{
  "num_hidden_layers": 10,
  "hidden_size": 448,
  "num_attention_heads": 7,
  "num_key_value_heads": 7,
  "head_dim": 64,
  "intermediate_size": 1792,
  "vocab_size": 16384,
  "hidden_act": "tanh_gelu",
  "norm": "rmsnorm",
  "norm_place": "pre",
  "norm_eps": 1e-05,
  "positions": "learned",
  "qk_norm": false,
  "attn_scale": 0.125,
  "bias": "all",
  "tie_word_embeddings": true,
  "parallel_block": false,
  "extras": ["capped logits"],
  "init": "uniform",
  "init_std_qkv": 0.0226,
  "init_std_o": 0.0,
  "init_std_up": 0.0226,
  "init_std_down": 0.0,
  "optimizer": "adamw",
  "learning_rate": 0.00125,
  "beta1": 0.95,
  "beta2": 0.95,
  "weight_decay": 0.15,
  "lr_head": 0.0114,
  "max_grad_norm": 1.0,
  "warmup_steps": 330,
  "schedule": "wsd",
  "decay_fraction": 0.753,
  "decay_shape": "linear",
  "final_lr_fraction": 0.0,
  "batch_tokens": 65536,
  "max_seq_len": 1024,
  "doc_mask": true,
  "train_tokens": 358700000,
  "max_steps": 5474,
  "dataset": "wikipedia_en"
}
Each number is 500 + 25 x the weight over its row's rms, rounded and kept within 0 to 999. Layers, rows and columns count from 0. Numbers have three digits each. The size before them is the row's rms in percent of the matrix's.

# layer 6 MLP up, 1792x448, rms 0.0515, rows 1217-1273, columns 0-55
105:514490519500436483520552487485473490511489496503506516493491485551470481568472520511492486481509500538483486542504462484517521526485473512503496505472462539487494468506
094:549501481460521525485486473504494512497502483521515462531472537488508519518510507493486523507496499516485435546549459513468533520566496499493522503509468486485492531510
107:483507510519516517478491496491472523516538496530479520525497473515501475488506524491488521519462538521439459520512449503454518533512455533500529526477464508497523454491
093:487482473532486489484541508505501479492522459500491533500518523513532529518523522510499508511515482509534513494483453518458463515528476570496507476532497477511507547532
092:521526500533525490514500506513483524532498526483516541492488476548472544492479447505483513495539517490480526481478476478470492514503531486491497462442511527548490546508
115:507505490519529513510525542498485482515473543521475511513520470523447481557487524468466507520476511543451483467507465478490495519511429481514520543501516535492544505527
107:499478450489531500480514551519479467550467497526529515497456501499541502516491486503459511517463497530510468472506464492444497496498502466521495452515525519506527506521
082:498504529509494513560495502512489466474479497521492539540495497510510534561517457488496496476489536535456499502533484510488528497530475520468490505465527474478513518477
107:526499485509472464545535522452465495451460512518471503490501536517477478504518471495475494498509553524474469493457486498514455526481511507487521486484475470531490527518
100:503531483553507507507526484463496514453487547566469492519507441498494526507531494489470513502492491518486469536460499504491521482507512489510517521501487474523515489461
111:517504511515521493503513522487478557521550504487488481538504480525476493518530487498472512489520503489503521516513475516498514478511455494506506487490467498482513495560
106:499529491510535495498493543505454478515503525519484548530511473499515495568481500496458505486518494534494479501454464470471497560524494501533490512494483539512547495492
094:470441472560543480514487500479481494497544588541511479517473508483496479511503549481454506496483498486487490540540468512500504485511497490507494564462544482507497485526
108:492535446511497542487551493504499509510512509504530512509495490525495491523513483474465554492493521543499491492514439523542532510550524533530504521528524525459523455553
094:462525495510540461472530502489497522520525516496452504498513518500518509480503518498539506507478517493502497498512500468521474487514467534502555521508534487473497515501
107:530459475530493504472482515475489532451483496526481497544498524486470497540489522472490515511558519497513496507462504552500465483506470517524502497505482543509509536543
096:513495435512484510510487489476502486486524474512495511460427475527465478532463529485491510478500494546477534506546490524478511555471475514542481503513461481532488498471
099:464507474505549529500494467500487479467462509484543487499517527507496506498508466502478488511492490495518491542499502506494465546524506543545490517499480480491516531490
081:505483492463459496501525511520482545505518528450500513481450488507524520480463496467511535504503548551517443449495513538498473490496492498485533484528502489522500487491
104:510540492530485487529525528473487472476529488492510511498489499475521484514526479468487515460536528514502512457484516519453479532522519511544496484513495467485489493505
095:509503517511460506523492511517469534483485503499451496480516482537492480457478528499509499495509502505490540551530469512492503457512479514498491502458495502539516511496
095:463501485488567488471473485506497495489499490503516512492469516482506450479497495492495507484497516498474477469491481497524498500508485488528560517515498545498482480516
099:482516491502517532494536520489487494500521488522476483512513503526538532462467468470476493514542512540524524506483444520494514521593474510528494514534465539520520487500
099:498496444515490548486446511528483506506497483477530481463497490556489497504458489459493489502511508531517510546453459510493465502476535476495503474493487497536486495508
101:494502508472460504490485536484492484511541508508472495521497487476486504489559510501510504520516481501522492494477468521478540487508473472528499525485470504506492511476
110:497495546482490517478512497489487492489523514508516564497523461530524503541458508464502494522540501528483466462517454472481471540537466523542508504472500538487493485497
090:508512489504537492571437522478508537467481509511506501518490435459504512507504539491481521556490493502508502471488481509495488487523506502491489462491528510516562502525
121:524489486460460514543488474503495483442503545570531504529478500545442524473470540469501520495481523543505492498485441468510518459502491538494527508475462498479497504542
085:497507493529487497523481485486490475489527502511492476487505478536476488556490520476546494511544491480484504527476513504481548517511530501532496538524489504505500516503
114:502486470513498517480488478519477522501550525492468540526445485539496513534476503507440524506455523563521473480503479497487477506502465522498509474523516547501513523483
108:538491472486491475477534508489501502507520502506494496534491513487518522485502532468442485474475502509485520506460478477498491498481492503516526522504508487483521531497
101:528527525495450522536512491513486521482530540488514537544526479519469502534455527483502480505506513526493499533500455482503530475526485502477505483490463543487509470501
103:487474516480520503491523489497503439510493518473423505513508482553505497468499521471498505522491510484505480477486492503538502479483511481531530487473458530467458509556
106:548549489532458452497503511538472490487523509501475505540536484471478503513509470487507532489525543519494488493506505501537463504493501531512519476469465486504510530522
090:526536502474460521492454491510481508513472518561486496529513510494514505508486447508490516514516507499465501470481516497501487474488468438485499471476481486532501525514
082:503535504480492454504444485523528477511509505517478537482518493481511487525444484495422489482534505508524504484450506503509504507491547498489518471514513503489522482505
105:519496428484466480491527569498505505500502527494496533459469520459495504550454496478501539495519513525522479468538497525454465508523511463489529524518502489512515488491
114:487525481481488449512463513482464510522533504479522548515558510481476497488502522473475527516548500526530518479421498548492472478459492515511494504507497477513546498464
104:497499492515569509512486505498483523477472465482437500475487470509488524479503504474515559539474562512480488512539474543475494494478478510480530476521455467497497483477
096:518525494484486493493552447538519548518487482464516482493546493530485534508497536489443557528506530470505472486491483521472491498508475469505515471517483484539536472501
090:543547516452489534494462503507512471508461491518525492503542489499509527493508478475484504464520507507496475510487450482525481509497518510525521484515509517499483498537
097:492495449527500536524492520523465571515490488515490495474513453450511493511485467469485493493502501507514485508548511512518540487515502494480519476496519513557488474473
084:502484405472508464510496490465517548478504464493518564486497504531539489509484541473466516551502497497531512554446493490480477526486473497478499496509490501509495502487
093:474510470545543497482507493530486495541493467500501471521506459572502489486509496494513492534493479488505539509505473482448521512495481510493511505499477513532505489482
106:516496476505459532494551522512472476470529501548493549471529496551480510524498504490490511453505509511521494486460468485464462525503450482500490473497502491495511497469
106:501504532463547518487501460512462549484495506521518529506502480441529460487482541496522494482519484507504467512468516482527454494515462515496504552488547494475491521507
097:450476479507530541474518494507516491502540507471503496458472492511509492526531536487478517552515504508496511448490460526479438490567512454530492514528511487531501514495
084:515546474490519500475504479469509504543491498527499489468480467495515517500514489500499519515497529480509473504508504480503464530503497464483505508488558516544505560466
105:422537501543561512532493506476472481449508513546491538497488461487510507518521452503500505544451533481506447506510483468502501478503542500476528526496488481491523500525
098:531517486505489508507509497463492511503525488460516515505515450522505527529497567483482559495509535547475474512537478512528521483468457491514524518487474511502489573514
101:531523498489470519472510465497458471529472536488501471499490499531468512502442463486497494477516576489449486525491496466528474490513505456498495461486527487485512547514
104:520539511479480518499471469480476524495518513507506524546506520526482520457477486453473509487465499491499458467485494496500471499516529519521479455486524490490518506550
088:516543505472477496500542491527504537522503446499461564488502463497501488478484498513536547503525490501511494513514516531475484522463476521491555524486476470524452461528
111:506479456454494510508495503478485528504508498497526510483482507487473503506531526481492539482484504470474487451523453513471509536473495485511518507503505510520483501475
100:525502528456497522487478536533519510527475492517501516454482461548486512492486509478510533523504509566510503467537501508488487445502481504503527445517546528496462514475
094:497503503457524516483521506526487481527494473493470511488515531490525485534486462483519487542484486575443500551480493469506489515467501537479491498497519496476485530512
107:512500485479515514500540512492460535526512478490504523496498511524484482498472502494511496524457506513464502539473511505514505485478531571478524501496498450494494484529
# layer 6 MLP down (transposed), 1792x448, rms 0.0505, rows 1217-1273, columns 0-55
106:497478511527496476524470494473486465534534508544507452514518445470484505497520507474445500491516455488500542507537531514452506469475489445503484475472478486498526542540
102:442454529504507474515530548482447471514491486507494481512548498511518517472523504517492450487513479514483504481483508464495510515511527505504489417464540527496502511520
115:474526499466512488502497467501400491493498509498502471522497486500498501483481481509482454477512456493480572493491502489531496525509498471494488487468552520487493516488
088:497488545485517491504539470514564483470498519494528471503463466497537517474516489510464493493489421498546528497475492503470531499506473479525468475513497500478507462488
097:524502522502547474473543516494518509495458515495503538469540536500493499542535497525505499483504520485518489534486504464505493504529482512514482482517492535495556490499
112:504493523507513507458509471506499487505477493468507464530524481509489515513529524470438476497526450460500527527520504526480507509465542519492480490493471497511471436525
103:515500496478513507502545545478515511515497478487474522520557511477519514513517536460523498474476460480519483489483541528471469498524509519465483504519482476541519507490
083:509482462497516512452487479512497496512483532490512477518524480497544472518506515489448501498489511485532479501506512526480484494487486485472499506525469480501457520535
112:507465475427490519499512490464479486546518503522489512467473477494481474506487482512496489538498493465527453468542481462525508489501534474509464524519498472449527513545
100:500436532472513502484542501520470496487527409514510453516485525522505446478515482457487507477477457506463494498502484534497497508503523534494468501459505494432499538493
112:495493543482463476527509463477512456527460513512501530524518498489511511464469520532483556526551515484500484510541497506469547478513508511485475485492520500496486496497
088:501493480455505496514471504500398498473507540506496488454504488529532474513525505507501489473510442491476478496521490497522466509540474514476406454489494525507440482473
088:522519485487481513484525524456436510510492508505530503478461515489498514499496485511513510548510492461480489545520490486512514503498483525519503499470516483489480509481
118:435469515515488491487470500453480481485531492474523425500520531533441489538470502544497493485522469485547529469500522479498491517520439507483505464468475526522515458474
088:474472544512494521526484529485516464524494551488523534520522527486512466496504513483515499480489469467483472470510452525490513491507495493489459481514448488480470504520
098:515460505520501510496501519516507520512474464500496468474458522477486479518474515497488501493494503503512516517490576524532522498492497440517485491481572546522503483491
093:506468489504485530502506510520485509537494529497509473515560527440540515540503521488537525459514495529485512519502483544474507505479488497492477476543473468496541523567
103:505469528515521469530460518502499551485458509508508497487516520519490513521483510485511509483509446484549462480493488491501512464466522489534462500491478498496538483476
086:490486453509510528516492475475485528527492512460494475505521530523462462503523474474460500493537472525480532473482474446503471499503485466526460489507549517491537506503
103:506490517490520527546475439468535504460501513491522497471466498471484509512508456505473482492514490487479486556466453475516530467501470489521486486504553520537499446506
097:494470487451533469444493465529459489519494488512496519483471479497506480523484492498541486473513511472514472482497529494522485521524495502537505497521528497499515483476
092:522539508478500514487508527513504514520527499490482516503533456486465476520526468499498503441508508512544544501474503491498485506489481496479512486532505475458502454530
098:514520517507489515490479444459471496474498502529542506519526489458506522488476461515510483489485474524524465493515506540491501519511492481514554502504486504480494533521
097:487514492522469488470550530481523517485489547488485485515435534492462525458518503550480521470455486513536549457530499499485488484510481498562539513501488498536538531462
102:472509487471476499505476482537518521446500506504489522459473531512533517470513477484504497530496498483491462489541487478478491504491460506517494506460458463476445519453
110:475516488508483496495519513514470493521523503480478550488525473521491487517525524517507501505526498554501493482520481494470440506524505492515473487481490503498455527549
091:515488512511492513479552505494450518474523486475477495461465544495496493482475489508513485507501464505546506503500511502474556453472496505495493549524470487498519539493
124:496492456505537442502515469479518492499489515538521468512477485485455487481517492477517474514491517489544498535458488485514469456535475500554526507523477448488492502497
087:488540514494484475477448522493470511483515520481510505539526508524534509475492542514471572504454511530511483478458494491467458473515493496499508498545457474473551533487
098:503510517493488463482494474486442473516536479526526469515495518544522514494468476504503482496498476494509499533482508517478536517481571514483435473495463515494486502516
121:503493445494502489442483495512470428483515483528462475474477484534489506521528520498496498488500517505480491524489488512528472477496498480484504486522479486470543517514
104:500474482471507512509490490521505508531522504496516482524522502479559501453487513472538458533525530517512454528460470503514543489502534504513495521482509477479491531485
112:482520482488494509477468486484489483521479488497547507532484501489492488491540479515476468495468499541512444516507500534477520557461508506495513546511527510482518486473
102:499511553481529506488497465526532486494535540492520474489535515472483487486491463524496452515492482506529516490499523497504492479488488531501526510508520507505480523520
080:476472535492489470516497497545536513576535492477493549493480509496513528455474470523531518500510516453502475484498508501474508503473492482494495500473516512495506532430
088:513502503513491526488459479496494499488540534449473473477478474495502490460478483510537536494526529518491522520512475489488517497482499498496493478499490452526505475472
101:500543438524457533480503493525521440523509536489471524546501506495506495521507499469487491480514482462477462474534526532480524535471503488464496464500505491494518511486
128:505561472496496480533509557554493517483490528498495536467472529520522515541494479506518475522512475503530522508487472480514454503527458527491426519522495495465506507490
103:539504466528515506456527506523505460526502531480549475513483522534498498450511539507465511484486503506497496484528453529469517471502496509511460545500512511464513535471
099:538475478478480489505533528526531535505482498486530475475488523490523459486534522529513535507494506530555466475502493508502481443521516496503521478459521516486497532517
098:468467499491488490481536501504454503520508497488509502498511524511523502455551493558453533499538498510495490510502544474529526505511497493509517539487502541492526495484
090:494526501468478476459480471490485479506526517475497520525537486518474468486539519504488505489505472516493509479515527524465433504497525546532482494495521455497517539485
087:517508544506497459483517497498534507540515564470513479514531501486485507486475487493521516494482480521516473505523524510522518466542484475547483489527493458463463528497
096:498513548463480488519499491498476484467506528500481496496551522454507474526529489496509503481499461473552487458504539479474472500462481527528496498510433460498505474505
103:480506517507498476534493492499492477526445508479488459492506478486545494484498482464524511486512528495503476494505544487518440504508557519537490536528488505483488454468
112:518497502486490471516493512539494537468464502482528487491513520486532450500484549515494529509473492478519505527477523530460459447481494494514538475525503485520476476514
098:485512564513476509465524462531473500488533521454507480442510494504475429484521514540494531499463456446466473502525536520472500508488549510477530532551512477452495515527
094:510470526523494504493536505521498543506513513462491480519477536567505477488473494475507518477517485530484504543484453488493514500503497475498481499477472516485546476546
086:487466500500480513495497447504392489517503509496511536561510502501474541541489497503468506528527475515502506460501476523515489491522485468513500514482498501517484502500
097:522479502485522529528509536524485511507533499538554516468498526444477515480510522472524464527487452474509499497487494487494530481523531522553478492496489468504478512513
100:536520527473499499529534534505485472553531525487496518499517458556530511529481440487522468463480533527487497518497534499477463538503500495535541494527501513466494508484
117:577484530497465479550504467488471506502463505490515450495523499522529491457490455491451532511489463477489529478500442494533522491511536481540505509477468524517503507477
087:469463479519536534502469508468455487457483556518535446511476495475498531501511533491524458505472511512481480538500471462481489475540500485535454484564477505468574505483
128:537478481484471550517523534448544550485515461528513472503494497483502513502505471525530467509494510525519508440490525572499475502480500537519464510526534509512469546504
105:439502459549495536488495540471502525514507552507493503498507511426546503512455496496493508476499516484519490537552441494542459502497439543486497528480481495512488497508
093:466477512510490476489500533476513524498493515520532487541445492511505489511500469483449500491520556487539496513471480519466455486527522469503532459487483490485522523478
106:543499498469549468498489513492495520505435488498467522487488539490514505481498463518471459479509511533483534515493499461520502519540526548520464514497502445507523510458